Weights of a small transformer language model.
Size: 15 layers, width 384, 6 heads of 64, MLP 1536 tanh GELU, vocabulary 6759.
Architecture: tied embeddings, normalized queries and keys.
Training: 453M tokens, 3459 steps.
Each number is 200 + 40 x the weight over its row's rms, rounded and kept within 0 to 999. Layers, rows and columns count from 0. The size before them is the row's rms in percent of the matrix's.

# layer 8 MLP up, 1536x384, rms 0.124, rows 642-660, columns 0-191
099,177,214,165,251,214,164,235,168,276,264,153,220,196,206,238,184,208,205,168,204,186,131,239,153,201,172,205,185,194,218,248,216,188,145,201,227,254,157,255,101,209,193,222,227,171,269,241,258,202,228,184,180,205,220,265,174,219,190,172,220,189,191,278,202,199,152,146,289,207,187,223,123,198,171,160,193,220,150,187,189,214,227,193,207,208,153,160,164,200,221,200,172,156,212,275,149,130,167,225,302,242,157,223,220,171,150,172,214,247,192,233,175,298,205,212,228,237,193,202,184,175,276,179,259,178,202,172,144,257,205,213,221,223,146,206,246,194,172,226,266,194,181,276,207,178,262,200,252,296,179,216,256,201,248,219,225,214,151,143,168,175,107,235,177,168,176,212,241,199,184,198,220,188,234,178,204,194,159,146,197,203,243,185,284,210,182,252,165,187,101,226,182
099,227,227,176,224,214,192,186,221,183,168,178,180,215,128,157,134,207,221,178,221,186,191,265,140,234,174,157,214,196,134,152,197,205,203,231,118,214,189,219,268,228,156,204,135,298,291,260,192,270,217,219,159,164,135,182,201,183,249,121,164,169,207,245,188,188,196,279,168,185,247,216,216,232,176,187,224,141,167,190,227,249,216,192,234,172,198,201,196,242,191,147,238,195,228,247,178,238,173,185,233,219,154,163,155,148,196,200,170,202,215,233,242,228,185,148,215,195,231,176,151,238,219,180,206,265,150,243,195,212,190,115,248,205,168,180,173,252,263,188,158,164,236,175,137,175,165,151,280,214,175,217,197,165,162,177,216,180,199,235,188,194,162,171,130,169,246,240,175,179,203,243,236,188,229,219,218,211,201,100,200,166,192,222,248,301,195,228,167,207,178,151,188
095,179,201,174,172,204,189,233,230,187,217,240,146,186,142,262,185,127,198,200,179,127,111,168,170,180,265,199,170,195,174,111,208,168,204,136,173,274,192,151,209,227,253,202,195,228,157,231,187,227,238,189,194,177,196,170,182,124,201,259,201,199,229,178,182,200,125,199,216,221,211,133,215,199,238,175,169,190,171,107,201,249,191,277,206,210,158,156,220,273,229,223,288,244,167,228,226,212,166,186,105,211,174,239,240,211,226,138,255,150,282,236,135,197,149,203,248,155,250,255,176,242,220,208,225,109,211,139,174,171,206,125,111,186,209,200,199,162,176,227,251,168,159,176,190,172,204,204,234,135,214,216,204,133,195,190,178,137,215,212,202,213,236,284,201,185,205,272,180,136,206,170,148,224,192,172,187,204,146,155,240,230,217,94,204,128,186,228,222,232,229,103,226
100,212,186,218,160,261,225,228,195,166,165,154,143,208,214,224,163,158,209,217,139,233,183,221,251,202,225,182,181,213,264,164,264,202,226,210,224,130,230,208,221,146,170,194,219,192,116,137,226,225,204,176,142,211,258,147,222,224,164,162,226,244,166,177,255,208,226,219,254,191,265,220,239,162,241,226,193,235,241,214,153,213,158,188,117,219,227,177,181,212,237,174,224,282,176,169,180,199,178,184,149,292,159,149,144,247,266,192,275,223,162,243,309,259,182,151,203,213,219,251,223,242,236,202,210,206,230,167,241,121,205,193,208,193,171,155,219,223,272,250,189,220,187,124,232,222,174,210,140,251,164,196,185,261,258,192,253,210,202,252,189,186,178,223,242,162,209,221,194,196,196,257,136,135,226,157,236,267,198,167,108,192,246,222,187,180,237,276,142,170,174,152,196
101,151,149,156,181,251,215,213,128,244,182,230,184,200,175,188,253,204,195,239,181,126,164,155,124,140,250,284,242,230,219,222,164,132,180,156,277,175,232,236,167,225,201,194,176,203,188,250,250,120,166,205,99,184,255,286,116,210,195,272,177,191,46,258,229,117,161,192,202,181,179,233,196,130,147,192,220,178,161,178,182,175,227,216,231,213,109,210,211,182,177,157,142,251,157,219,220,218,201,223,202,217,213,168,244,226,247,211,156,234,186,162,241,195,143,181,198,174,143,257,198,179,165,218,149,193,201,184,192,212,245,217,208,164,207,177,218,165,225,232,203,237,303,158,244,166,161,153,188,223,178,136,173,205,198,212,164,195,213,186,216,242,146,176,223,246,175,117,246,205,178,112,235,172,218,182,178,209,203,160,209,291,155,198,152,141,257,233,170,184,149,164,243
102,113,153,185,216,209,146,276,159,162,190,263,167,194,160,210,242,144,205,194,139,246,221,261,229,223,212,202,154,224,197,211,105,134,147,258,267,232,198,204,272,233,170,281,208,224,245,241,146,240,142,160,155,224,273,175,146,119,263,213,180,177,156,208,189,163,199,176,173,164,136,214,100,157,228,208,176,170,210,235,119,138,205,206,175,196,141,177,211,255,207,197,212,123,159,189,177,148,184,210,231,272,158,187,158,161,224,187,195,213,210,274,153,186,208,203,175,180,258,157,175,222,231,181,155,220,167,151,223,221,166,168,232,171,259,204,164,166,164,238,221,119,204,183,160,144,244,134,202,181,194,156,248,230,140,215,214,150,177,252,176,206,184,211,213,143,178,234,188,133,200,164,235,240,226,211,254,204,163,194,188,217,198,211,290,156,148,211,201,198,206,189,307
103,232,192,192,162,167,182,267,160,197,267,123,159,194,177,232,155,167,186,167,234,235,209,206,139,212,204,218,196,176,215,180,237,233,155,239,229,133,123,190,293,200,252,166,211,203,221,165,272,193,271,258,167,176,132,249,208,257,188,144,171,165,176,224,148,199,218,201,189,181,236,195,215,202,185,140,175,203,170,112,236,133,158,161,181,150,210,237,156,193,146,167,159,213,178,228,203,224,222,207,222,167,220,162,176,123,207,175,260,244,196,231,203,239,100,173,242,200,204,272,206,217,261,183,117,176,194,208,168,182,166,182,213,199,181,146,238,163,205,276,151,168,227,157,207,221,208,221,79,109,185,271,256,180,214,186,165,210,185,231,228,213,133,226,140,126,224,181,166,208,229,281,284,234,224,254,179,174,240,203,170,206,172,190,233,247,241,210,188,196,137,194,198
092,246,151,149,225,219,218,238,209,262,259,228,156,225,204,170,102,196,195,216,170,128,212,149,176,178,208,139,221,222,136,187,262,225,140,205,200,208,202,189,239,182,175,167,249,172,206,239,171,241,189,145,241,218,180,190,193,231,242,156,171,102,222,170,159,229,220,177,176,215,209,166,136,185,179,177,158,178,196,246,170,212,201,150,167,186,202,221,272,225,106,211,174,202,213,229,148,170,202,218,257,170,144,223,245,191,122,107,164,162,215,191,150,268,157,116,191,223,230,243,255,227,228,164,207,232,278,193,225,223,200,255,215,278,287,218,184,281,239,247,265,159,257,206,185,208,211,255,161,175,262,226,218,217,122,251,180,196,191,199,241,225,185,227,123,161,214,231,271,247,243,202,188,212,150,156,210,209,154,236,265,244,196,227,179,176,238,286,163,166,225,239,212
097,170,154,262,224,210,213,237,278,218,219,230,266,171,182,216,199,209,235,131,206,193,140,222,137,226,174,116,224,231,147,221,213,214,230,197,99,171,137,131,144,161,212,229,224,253,237,160,173,239,128,206,213,212,234,170,176,302,177,239,175,210,188,122,196,145,224,176,193,141,206,274,139,189,177,174,201,185,192,178,135,173,210,175,178,219,216,161,244,228,164,138,235,177,219,163,141,193,187,130,206,124,229,197,169,288,204,308,202,195,181,137,121,207,189,215,211,217,201,247,187,103,206,147,210,200,211,200,164,297,229,162,136,200,116,285,140,227,196,227,169,202,261,142,138,209,164,245,226,187,223,236,190,230,168,267,201,280,193,209,174,188,185,229,171,137,233,192,200,182,195,182,182,159,186,174,190,191,195,207,213,281,160,191,154,181,249,229,136,116,226,177,198
099,221,204,160,228,195,226,265,169,215,220,208,208,184,249,208,122,236,230,195,256,183,198,183,138,166,217,236,176,234,126,156,187,179,274,217,171,169,198,168,209,152,210,218,172,168,198,189,187,200,214,255,156,191,218,216,302,223,205,207,225,187,172,165,131,188,220,202,160,235,202,265,233,193,186,250,213,156,196,253,163,237,242,251,213,200,230,188,293,190,161,153,192,228,170,218,196,175,257,241,279,158,143,212,168,208,223,192,216,214,198,174,181,283,172,275,196,209,225,175,243,144,301,185,220,233,211,242,143,237,266,187,185,200,215,221,194,221,196,184,183,192,244,274,219,249,143,212,173,225,187,160,158,176,176,187,141,186,264,190,251,138,169,245,175,161,172,131,205,322,212,177,181,172,180,219,210,192,140,181,253,168,179,202,140,158,258,118,165,137,209,218,277
105,159,185,200,177,237,211,229,181,163,229,198,202,239,148,166,158,113,188,195,146,178,167,184,193,238,182,241,162,222,210,254,208,222,206,235,206,224,189,214,210,114,161,235,218,226,204,283,218,220,146,188,179,163,209,188,195,172,168,217,223,188,209,200,178,152,199,177,192,269,203,280,160,227,135,235,256,155,205,208,199,271,164,133,203,235,205,229,130,218,255,216,279,224,179,244,239,208,234,192,117,264,155,258,176,216,154,236,197,217,217,221,203,227,153,188,266,230,226,150,221,214,243,207,289,233,238,121,238,148,255,232,224,178,233,142,241,196,173,186,254,230,140,215,205,249,221,182,152,196,196,186,174,204,207,243,206,185,197,125,158,199,255,216,216,231,209,206,230,226,215,161,263,264,259,201,218,70,246,227,212,162,236,193,219,167,271,194,144,217,178,167,230
085,189,116,178,248,190,189,262,174,200,196,235,220,170,267,171,222,268,165,206,262,254,169,112,216,241,264,201,236,205,162,193,247,233,128,176,195,214,208,142,262,257,167,221,223,174,258,242,207,210,221,194,150,205,265,262,245,234,206,155,178,152,197,224,176,34,224,171,264,121,97,210,256,173,188,235,165,289,190,139,154,243,191,233,239,174,118,228,198,161,174,250,205,231,194,165,165,213,177,202,195,184,108,171,198,243,195,220,243,165,162,202,155,235,200,225,163,228,233,247,170,229,184,141,183,231,227,159,166,241,131,237,252,214,190,241,231,157,171,187,226,145,150,186,215,225,202,153,197,180,222,177,230,261,143,158,186,203,245,233,173,171,169,237,145,119,125,238,222,184,231,273,213,225,190,183,154,170,182,183,227,236,215,252,195,158,214,205,178,298,253,141,278
100,253,176,178,276,131,199,194,171,316,152,296,243,141,175,257,225,144,240,207,234,241,246,206,227,149,243,344,207,193,234,202,263,181,225,171,242,125,224,140,245,136,165,143,138,185,257,164,209,170,210,150,239,218,171,241,216,200,186,174,196,131,220,227,214,159,170,195,172,212,232,134,215,201,224,172,210,207,269,67,193,226,242,242,210,201,155,209,147,211,206,140,172,226,158,162,286,190,215,118,252,173,184,120,130,131,127,188,204,199,160,221,206,131,163,184,193,179,213,245,197,199,176,166,244,211,210,196,226,239,188,208,188,156,215,187,220,188,239,196,229,163,153,234,252,158,186,166,140,174,153,177,236,173,214,166,247,218,231,183,185,192,176,197,148,219,265,197,187,269,156,226,219,239,226,186,244,215,167,166,221,260,200,175,167,181,239,215,102,280,263,183,223
095,197,113,195,193,142,178,296,175,153,139,170,186,244,228,188,183,194,173,195,189,251,231,197,224,163,199,174,218,193,173,199,184,235,197,178,197,175,193,134,235,147,182,242,162,227,173,205,275,204,198,177,207,120,189,241,220,222,231,209,206,207,249,149,227,215,239,225,163,216,157,228,250,209,192,170,184,271,205,237,192,234,210,161,188,129,122,183,221,197,281,190,204,177,221,249,266,173,225,239,76,158,191,228,146,188,266,216,213,251,204,131,283,237,200,148,199,140,212,309,232,151,188,148,191,209,207,123,242,241,92,175,149,160,154,234,213,254,224,298,192,207,166,132,130,193,268,231,212,172,234,187,258,225,199,239,211,176,193,218,178,268,253,132,200,167,121,238,229,165,199,211,176,276,182,184,196,234,263,222,230,182,154,231,242,133,219,210,164,151,231,155,238
098,240,247,177,237,228,209,191,193,232,272,224,214,202,184,263,221,180,181,165,229,198,183,207,160,226,160,219,206,248,214,140,210,239,199,125,203,140,254,126,232,207,104,219,209,206,124,169,231,266,210,166,195,207,228,233,98,214,149,171,218,258,215,173,205,193,251,172,185,301,222,222,217,230,166,234,214,178,152,71,172,247,213,134,185,228,137,239,148,232,255,185,239,181,256,211,136,201,120,156,212,216,194,200,253,199,232,205,159,208,239,261,232,117,201,200,178,166,227,230,137,103,230,152,160,199,169,170,168,274,202,196,245,185,190,233,175,211,198,173,194,163,177,244,182,208,201,238,265,156,211,168,216,198,175,246,225,245,149,182,149,221,167,171,164,180,204,163,187,227,165,208,221,260,230,192,133,232,154,157,166,211,214,240,163,247,189,248,178,131,160,245,208
104,222,143,175,144,153,176,192,199,215,135,159,177,171,154,176,148,226,214,176,220,205,186,176,250,160,219,180,184,238,148,270,224,235,212,182,174,252,137,181,208,165,239,227,165,210,285,240,175,176,203,154,177,90,276,179,189,200,79,215,232,160,242,180,156,208,194,167,273,193,269,215,213,188,228,236,170,164,220,193,213,206,186,267,244,232,162,177,237,191,242,196,214,240,238,190,271,219,241,188,251,183,230,159,136,231,239,180,151,199,255,218,198,189,236,216,176,196,272,154,175,269,109,219,237,260,316,189,149,228,278,191,191,172,273,195,255,213,197,309,301,150,268,232,256,228,186,210,162,176,162,226,190,233,164,144,172,187,141,162,142,238,263,157,282,214,241,122,240,230,157,205,182,157,175,200,234,176,170,213,145,172,219,234,170,214,178,230,151,218,177,142,149
102,239,156,185,170,166,173,134,140,211,239,208,143,237,221,179,184,170,179,178,184,242,186,151,343,246,211,234,252,194,235,189,267,205,146,224,154,126,194,118,306,137,202,209,170,244,192,211,248,223,213,200,187,219,211,223,169,190,140,199,192,96,199,292,195,233,195,211,205,194,139,195,197,235,196,205,107,238,210,137,162,185,184,177,231,167,200,198,211,181,249,177,254,206,229,219,170,188,110,193,200,191,223,268,126,234,131,197,169,223,190,177,189,147,198,215,191,147,202,220,178,222,256,207,192,175,236,235,246,249,215,157,207,149,220,180,203,189,173,205,111,200,222,256,214,219,189,233,202,240,242,212,213,199,212,215,173,217,150,251,252,213,177,256,208,234,166,186,184,145,186,206,220,260,231,221,193,157,212,211,207,168,189,236,213,183,115,149,155,316,159,194,262
095,166,160,185,189,177,198,221,149,155,136,156,239,207,219,224,181,209,206,157,196,214,153,173,173,279,234,180,213,171,236,160,210,195,248,159,249,139,201,187,141,177,197,236,182,133,190,140,133,207,198,213,175,227,182,239,253,160,140,185,222,220,145,215,154,232,143,132,283,187,199,275,172,199,220,203,264,282,204,249,203,187,263,225,178,157,179,166,140,184,177,240,140,189,130,238,215,149,110,207,211,204,197,178,156,206,151,187,215,191,196,232,185,135,182,185,228,167,295,215,257,279,251,92,195,212,184,184,154,216,215,174,173,189,158,196,187,215,176,242,138,246,215,149,220,103,182,218,214,199,152,208,233,190,109,205,157,173,235,152,179,238,178,173,165,193,225,249,234,194,200,269,220,162,212,154,210,232,219,179,227,210,126,190,228,186,246,262,250,143,242,176,193
084,188,94,180,243,178,224,203,161,205,276,180,207,169,213,152,229,182,194,166,208,240,251,151,226,251,195,202,220,195,188,223,192,299,224,121,160,238,179,195,215,256,211,234,238,166,205,150,355,136,230,234,204,153,154,171,210,204,172,134,166,222,163,170,194,172,240,207,204,186,149,257,220,280,186,180,147,239,153,202,176,189,219,148,188,245,116,134,170,143,239,188,85,130,254,273,185,207,170,229,195,186,213,115,187,139,195,182,218,253,161,215,161,289,158,188,171,255,231,187,179,192,164,163,218,172,225,184,154,207,217,209,172,171,180,276,195,240,231,242,201,110,136,257,157,212,183,238,179,226,214,185,151,172,250,165,209,197,153,245,213,252,211,229,169,194,204,225,269,190,202,174,188,158,85,210,178,222,165,227,225,167,206,197,169,182,156,136,188,198,244,198,259
# layer 8 MLP down (transposed), 1536x384, rms 0.118, rows 642-659, columns 0-191
103,150,255,245,224,219,220,238,156,200,210,229,255,94,236,194,268,284,182,222,234,253,204,247,191,196,237,190,161,227,202,166,209,200,214,141,208,179,261,170,196,182,247,159,140,165,174,179,92,212,176,216,173,210,156,155,212,223,162,214,231,192,121,135,185,230,198,168,141,172,203,93,169,183,174,205,212,266,220,229,260,163,202,212,106,192,251,186,267,258,168,171,186,211,257,238,195,248,253,181,141,209,249,183,222,201,130,170,196,189,279,155,145,243,167,238,214,234,178,249,234,194,240,192,142,153,213,207,246,217,187,212,164,215,204,255,232,218,211,270,146,194,190,229,232,197,170,150,209,138,218,145,167,189,214,290,180,235,173,143,212,281,234,187,224,223,211,190,208,275,257,244,194,215,154,178,247,195,242,172,226,151,157,237,151,229,198,198,133,248,145,163,206
098,256,155,112,237,151,212,189,252,218,212,199,192,133,195,219,211,179,307,205,159,187,182,194,245,141,243,164,177,126,174,146,135,261,261,136,202,170,159,235,252,140,211,167,249,201,298,225,253,185,208,168,126,130,160,174,198,150,265,193,211,138,225,230,149,230,209,217,158,187,175,172,219,267,217,158,243,205,202,213,232,219,157,151,193,242,206,230,198,222,215,231,160,177,211,232,210,210,163,184,204,176,158,185,189,240,294,131,165,101,244,214,192,150,142,222,175,158,195,186,219,234,199,193,182,270,256,145,162,133,249,179,236,218,173,202,196,215,189,121,182,189,203,123,226,258,257,201,213,147,147,191,193,233,158,188,176,218,198,140,181,202,226,212,252,251,148,169,219,251,154,154,175,217,211,189,238,220,224,190,260,206,216,154,226,146,143,144,181,182,186,163,215
098,222,244,282,254,241,202,144,200,142,246,180,169,171,242,180,190,118,168,208,271,207,214,189,192,221,166,214,233,218,251,153,249,182,205,177,206,198,200,209,222,237,248,204,229,252,253,140,184,272,181,124,225,205,155,193,209,135,155,254,226,161,261,187,170,163,248,158,188,235,206,231,176,255,218,145,154,234,213,274,205,139,203,211,177,189,180,171,206,230,217,211,207,244,167,163,249,260,212,148,205,185,252,252,221,206,175,169,177,191,132,216,242,203,240,144,132,186,273,177,211,176,200,170,211,210,163,123,174,112,166,140,164,183,219,180,189,187,188,205,248,203,184,202,180,179,204,121,168,260,172,159,199,210,217,161,143,181,194,216,195,182,161,177,186,210,177,143,195,238,186,180,184,233,234,192,169,193,163,200,179,123,259,234,143,218,217,280,181,159,283,175,200
075,224,171,200,203,216,200,193,191,243,152,143,196,158,258,234,153,184,174,167,188,185,137,221,205,212,226,173,211,166,226,167,180,211,188,201,177,213,217,161,189,161,207,248,238,240,219,207,205,255,198,181,208,165,134,215,184,240,161,182,182,244,226,195,217,242,196,237,212,261,167,200,235,175,237,222,241,173,228,196,202,168,214,243,317,152,177,204,203,221,154,261,235,177,203,225,199,220,220,213,189,183,220,200,207,185,251,222,256,274,200,258,278,207,163,196,249,242,193,197,196,129,231,274,281,205,235,211,203,195,198,155,182,230,201,221,160,254,210,231,217,245,219,259,183,182,210,174,129,186,202,204,192,181,231,266,234,214,172,237,223,176,244,188,213,229,213,183,135,195,243,152,215,184,246,216,243,246,267,170,157,271,260,206,156,204,205,265,224,236,250,500,187
102,212,169,79,156,177,231,269,174,198,224,157,183,115,208,231,209,115,269,208,110,210,194,131,161,204,152,244,226,128,215,225,162,246,171,245,152,176,186,245,162,258,296,206,227,163,144,201,220,160,206,193,207,162,157,175,202,195,158,177,183,242,201,189,246,179,260,229,148,190,206,187,150,222,250,134,211,217,188,173,231,110,192,246,172,268,241,162,166,187,167,230,181,207,202,217,203,195,272,134,185,247,276,220,218,181,145,154,171,274,177,110,203,159,161,180,240,243,223,199,162,206,266,196,159,183,290,210,201,261,205,167,239,212,138,259,212,219,183,195,199,204,231,158,248,196,236,189,223,142,262,194,220,187,212,237,223,154,215,146,171,214,196,144,174,179,130,224,166,226,260,234,246,178,170,191,227,219,109,152,141,183,262,198,231,221,204,162,148,185,160,111,175
107,173,159,244,170,168,182,192,196,125,133,221,186,241,184,179,230,174,179,177,130,215,218,239,246,186,215,234,189,175,212,163,216,220,237,223,230,176,197,136,208,187,265,199,208,244,228,201,200,252,190,219,229,174,187,227,151,154,198,171,240,193,217,194,175,223,173,231,163,243,217,169,130,272,207,290,152,210,230,235,177,253,182,244,95,151,228,255,200,214,226,202,272,267,160,192,202,193,164,209,272,177,261,136,247,140,240,249,244,199,169,253,244,167,274,170,190,246,196,205,160,194,157,115,209,308,247,213,241,236,148,235,204,206,213,216,212,159,199,178,177,254,176,167,186,212,143,176,200,145,219,132,220,267,181,195,211,181,173,189,161,220,133,155,183,222,207,257,156,170,165,152,222,145,154,183,249,223,254,236,239,206,159,214,268,160,177,176,184,173,238,144,229
104,209,213,150,218,233,232,152,227,213,176,213,234,232,212,237,272,253,274,152,211,197,251,154,226,230,219,260,200,193,232,197,247,178,230,213,195,201,207,270,117,163,244,239,233,115,219,217,167,205,137,184,241,188,205,195,214,194,283,150,183,159,177,171,115,163,193,213,209,200,221,150,201,229,274,237,211,185,163,232,158,239,195,250,208,266,176,249,213,227,223,187,196,197,222,128,226,245,226,319,173,131,152,246,146,191,228,148,138,233,232,209,178,188,147,249,192,193,180,193,190,218,176,212,223,230,228,209,199,228,174,174,150,172,185,238,241,172,147,196,176,193,160,223,259,174,245,165,172,198,132,168,123,195,237,242,213,165,214,176,219,223,138,223,201,226,193,276,215,188,196,211,181,179,214,241,139,165,156,220,322,179,253,252,271,163,178,189,237,144,129,230,319
098,192,210,232,164,292,224,230,133,148,251,153,271,149,229,186,217,259,208,205,158,190,227,256,265,197,196,267,215,149,198,216,211,202,162,183,189,191,232,150,224,164,205,191,193,190,224,166,226,155,204,181,130,163,254,134,190,212,144,187,84,175,211,261,212,149,182,154,241,209,314,186,246,222,215,233,240,177,252,174,221,236,279,219,240,215,201,283,157,167,185,190,197,172,261,207,206,273,205,126,190,219,337,184,246,228,150,228,186,196,182,215,191,157,212,221,176,121,195,243,279,170,171,245,151,208,196,214,189,278,223,172,180,172,165,166,194,185,192,217,128,251,185,215,202,240,183,179,288,150,133,157,116,222,187,142,182,197,249,246,121,215,267,237,225,222,260,188,232,192,210,215,234,210,192,188,146,196,201,202,218,185,186,281,178,214,213,238,194,201,195,307,170
105,185,193,240,129,146,235,203,208,269,215,175,222,253,227,175,245,238,206,229,191,237,219,200,218,203,123,198,130,240,256,159,156,258,198,207,277,240,206,212,169,240,159,269,247,207,207,185,229,176,180,256,168,169,139,99,232,265,181,133,215,189,234,128,245,204,173,143,129,148,174,273,211,274,146,193,243,187,201,187,198,192,201,235,266,187,194,230,178,231,175,204,118,211,173,209,174,204,173,191,196,215,189,197,238,179,148,246,126,197,226,190,312,191,307,187,111,204,194,145,204,133,163,194,220,170,189,149,291,160,194,191,175,144,215,207,241,272,198,229,209,147,112,182,179,175,209,197,287,235,165,170,235,191,119,184,242,185,198,229,170,218,218,150,208,171,287,210,137,140,206,148,166,256,261,214,128,207,193,255,213,171,143,192,218,239,244,202,200,167,235,289,239
092,140,234,267,276,180,268,238,167,204,188,192,123,287,226,168,222,166,167,157,234,203,194,236,186,195,242,179,232,256,222,195,221,135,200,182,218,228,245,241,203,201,183,187,167,186,206,188,206,200,216,176,201,133,191,224,195,252,251,216,199,205,221,146,269,185,179,194,149,245,192,236,264,149,184,195,220,269,172,97,170,265,186,140,176,164,184,133,249,225,238,225,176,251,214,203,104,190,140,165,198,182,194,185,287,171,151,212,198,103,206,213,208,193,235,201,175,190,191,267,139,181,242,182,159,158,180,227,230,205,215,183,233,207,123,191,222,221,189,211,171,242,199,267,154,153,213,284,213,172,160,172,236,198,136,185,241,212,230,232,215,191,176,234,203,205,185,186,243,206,145,184,205,185,159,171,207,240,251,211,165,254,221,271,248,226,101,227,125,222,203,214,138
104,240,276,222,225,225,201,205,211,159,253,253,221,275,172,185,209,223,209,210,157,205,223,230,146,164,195,203,181,223,192,244,212,189,214,227,251,133,204,171,239,149,210,254,218,225,168,177,201,138,186,194,295,265,260,208,133,205,149,250,139,179,195,258,201,227,219,175,197,193,183,230,144,184,218,185,255,287,212,134,139,153,292,177,155,219,240,201,123,206,194,204,227,189,219,165,181,230,209,184,174,151,228,205,220,180,157,225,184,109,107,235,180,232,186,178,226,200,212,208,184,211,157,140,167,254,188,197,209,130,212,319,202,128,229,228,183,264,247,264,229,184,204,155,130,147,186,201,195,212,224,167,238,182,212,252,218,252,227,194,177,146,189,230,188,177,255,302,178,213,173,190,246,249,227,195,208,176,214,173,162,236,220,177,149,196,129,192,216,192,136,163,165
080,162,234,243,172,201,175,167,220,215,239,195,209,249,154,181,209,184,187,155,195,168,232,277,211,193,107,212,174,173,184,155,135,221,103,220,219,149,185,247,234,198,261,204,212,136,228,182,185,140,144,242,165,229,96,149,148,215,207,230,205,196,235,176,183,253,224,237,98,225,319,184,185,184,221,236,207,171,206,181,194,162,223,112,283,230,234,205,165,176,158,230,203,165,180,232,216,169,244,213,188,231,224,232,222,132,188,146,94,152,205,238,232,207,218,185,294,253,284,235,265,239,213,278,181,227,199,207,152,168,191,205,125,149,185,175,122,211,221,222,182,195,197,175,262,185,136,159,137,82,185,270,144,176,249,261,250,175,239,230,216,123,195,245,226,208,242,219,177,243,168,174,140,218,192,271,202,190,181,138,241,187,212,156,191,200,240,181,181,130,264,246,231
105,155,162,236,194,191,198,108,137,163,186,146,228,142,173,177,143,222,151,191,219,212,185,171,149,207,195,148,116,163,253,279,241,135,190,167,224,255,219,136,186,239,184,253,223,252,246,213,179,184,231,182,123,171,148,275,197,242,261,125,203,218,172,165,204,196,235,179,115,167,190,149,222,180,234,234,210,162,192,212,203,192,106,252,122,172,175,246,126,181,173,142,150,239,238,122,136,195,202,239,249,192,249,197,136,166,274,179,158,163,173,220,195,202,204,221,161,159,211,201,217,218,220,211,148,190,238,247,225,186,174,188,238,237,192,168,207,194,191,257,197,238,174,153,191,211,166,178,228,266,140,168,207,212,285,162,215,219,171,234,107,224,178,173,188,214,169,173,228,170,147,207,220,184,107,197,178,181,181,180,131,152,244,214,222,179,168,135,178,194,220,111,216
096,179,204,207,237,212,197,180,160,157,164,210,204,141,197,197,261,184,217,177,104,257,192,262,190,180,102,185,174,214,262,228,136,169,174,226,208,202,106,223,173,184,229,196,138,235,210,249,152,155,175,175,216,270,191,178,185,207,197,137,219,179,246,130,201,249,219,173,199,236,194,105,234,233,199,205,228,199,241,193,167,288,234,201,220,253,203,115,113,161,215,223,192,213,204,246,158,248,237,166,188,259,190,191,214,184,206,224,152,214,235,250,179,230,222,221,175,247,223,142,191,246,164,215,165,138,176,215,129,192,205,270,227,202,195,200,207,206,145,231,210,188,185,204,273,178,193,266,165,256,160,232,161,170,197,174,214,256,241,212,185,230,146,282,279,192,188,219,311,176,233,231,235,252,269,153,152,233,146,168,178,253,275,194,177,229,190,250,221,235,210,267,219
109,182,180,168,185,195,214,208,250,221,168,162,195,137,174,166,214,163,75,235,275,196,159,95,194,234,213,227,177,173,193,162,288,140,140,201,234,263,184,177,115,261,254,249,117,134,258,183,193,242,180,232,158,230,198,246,239,187,165,204,242,163,135,238,181,142,246,267,220,150,210,193,192,194,209,196,209,204,225,146,210,235,167,171,213,191,192,165,247,191,216,178,180,245,180,178,206,226,246,188,223,223,183,214,226,235,236,120,135,246,194,207,175,179,217,161,176,220,193,219,195,208,254,179,217,253,138,206,207,161,185,209,162,239,245,228,227,176,132,159,182,164,196,180,192,188,211,252,191,178,163,200,174,215,170,136,225,232,163,151,218,188,103,211,215,227,238,235,116,217,123,150,256,155,207,137,183,196,145,247,230,202,258,181,264,170,183,218,277,256,205,249,185
107,173,233,205,181,230,163,194,229,219,167,138,228,222,170,227,243,218,205,252,190,192,273,118,184,275,184,169,249,210,206,175,179,260,167,120,212,220,133,242,156,155,186,144,219,224,212,229,234,273,213,196,174,199,207,197,202,251,229,226,163,216,152,174,159,261,176,226,216,151,241,190,193,225,221,155,165,166,220,293,217,147,208,181,213,99,228,206,203,208,220,163,207,134,240,229,160,161,147,225,200,142,245,125,220,145,195,233,155,81,216,180,145,237,149,212,208,144,246,140,252,198,202,149,259,178,124,208,247,223,180,268,190,190,297,207,164,103,186,114,190,242,143,259,242,194,187,114,195,219,195,188,191,208,184,225,200,223,221,166,177,200,191,245,206,215,326,187,217,195,164,173,154,154,156,196,242,242,204,242,163,240,178,235,252,183,138,181,236,161,207,230,264
104,197,184,152,269,165,228,142,192,234,111,171,208,265,177,250,107,185,193,271,181,250,145,202,227,220,189,179,193,223,225,178,151,144,223,237,239,101,141,197,249,166,156,290,238,180,198,268,206,218,143,191,198,183,198,230,252,217,175,184,158,192,227,270,222,175,208,204,224,198,188,233,146,179,131,196,267,174,268,206,167,276,221,219,150,186,197,173,207,219,218,157,243,171,127,256,191,169,220,168,183,245,217,210,198,206,133,230,179,160,118,237,185,144,184,180,221,178,197,197,228,171,207,192,216,149,190,182,159,226,222,152,212,136,220,155,196,181,261,198,262,266,145,212,155,255,195,272,178,219,216,174,209,187,234,232,187,253,285,230,249,150,175,164,282,258,193,216,156,156,201,191,203,212,191,167,245,94,174,190,260,219,198,183,172,165,164,257,159,169,189,221,209
090,155,157,150,160,238,185,189,218,192,184,213,255,147,200,120,246,255,234,115,137,174,170,203,171,177,179,153,154,248,223,220,230,182,164,174,176,241,164,230,129,155,228,181,174,201,178,177,222,187,236,180,190,245,244,145,162,187,217,193,198,217,245,150,84,236,233,220,163,246,169,170,214,170,198,251,222,225,161,142,194,159,194,143,319,201,236,173,196,189,156,208,179,194,199,229,218,130,227,188,184,211,127,263,189,172,173,241,208,155,161,168,213,139,204,247,196,289,233,222,194,168,196,228,169,134,213,121,175,237,174,120,152,223,181,212,200,160,183,173,161,233,247,125,255,164,196,240,197,194,219,140,185,189,248,114,147,175,241,137,196,128,186,276,207,227,189,256,218,217,136,214,186,186,228,211,255,216,192,177,233,178,168,181,251,152,99,319,204,154,240,238,231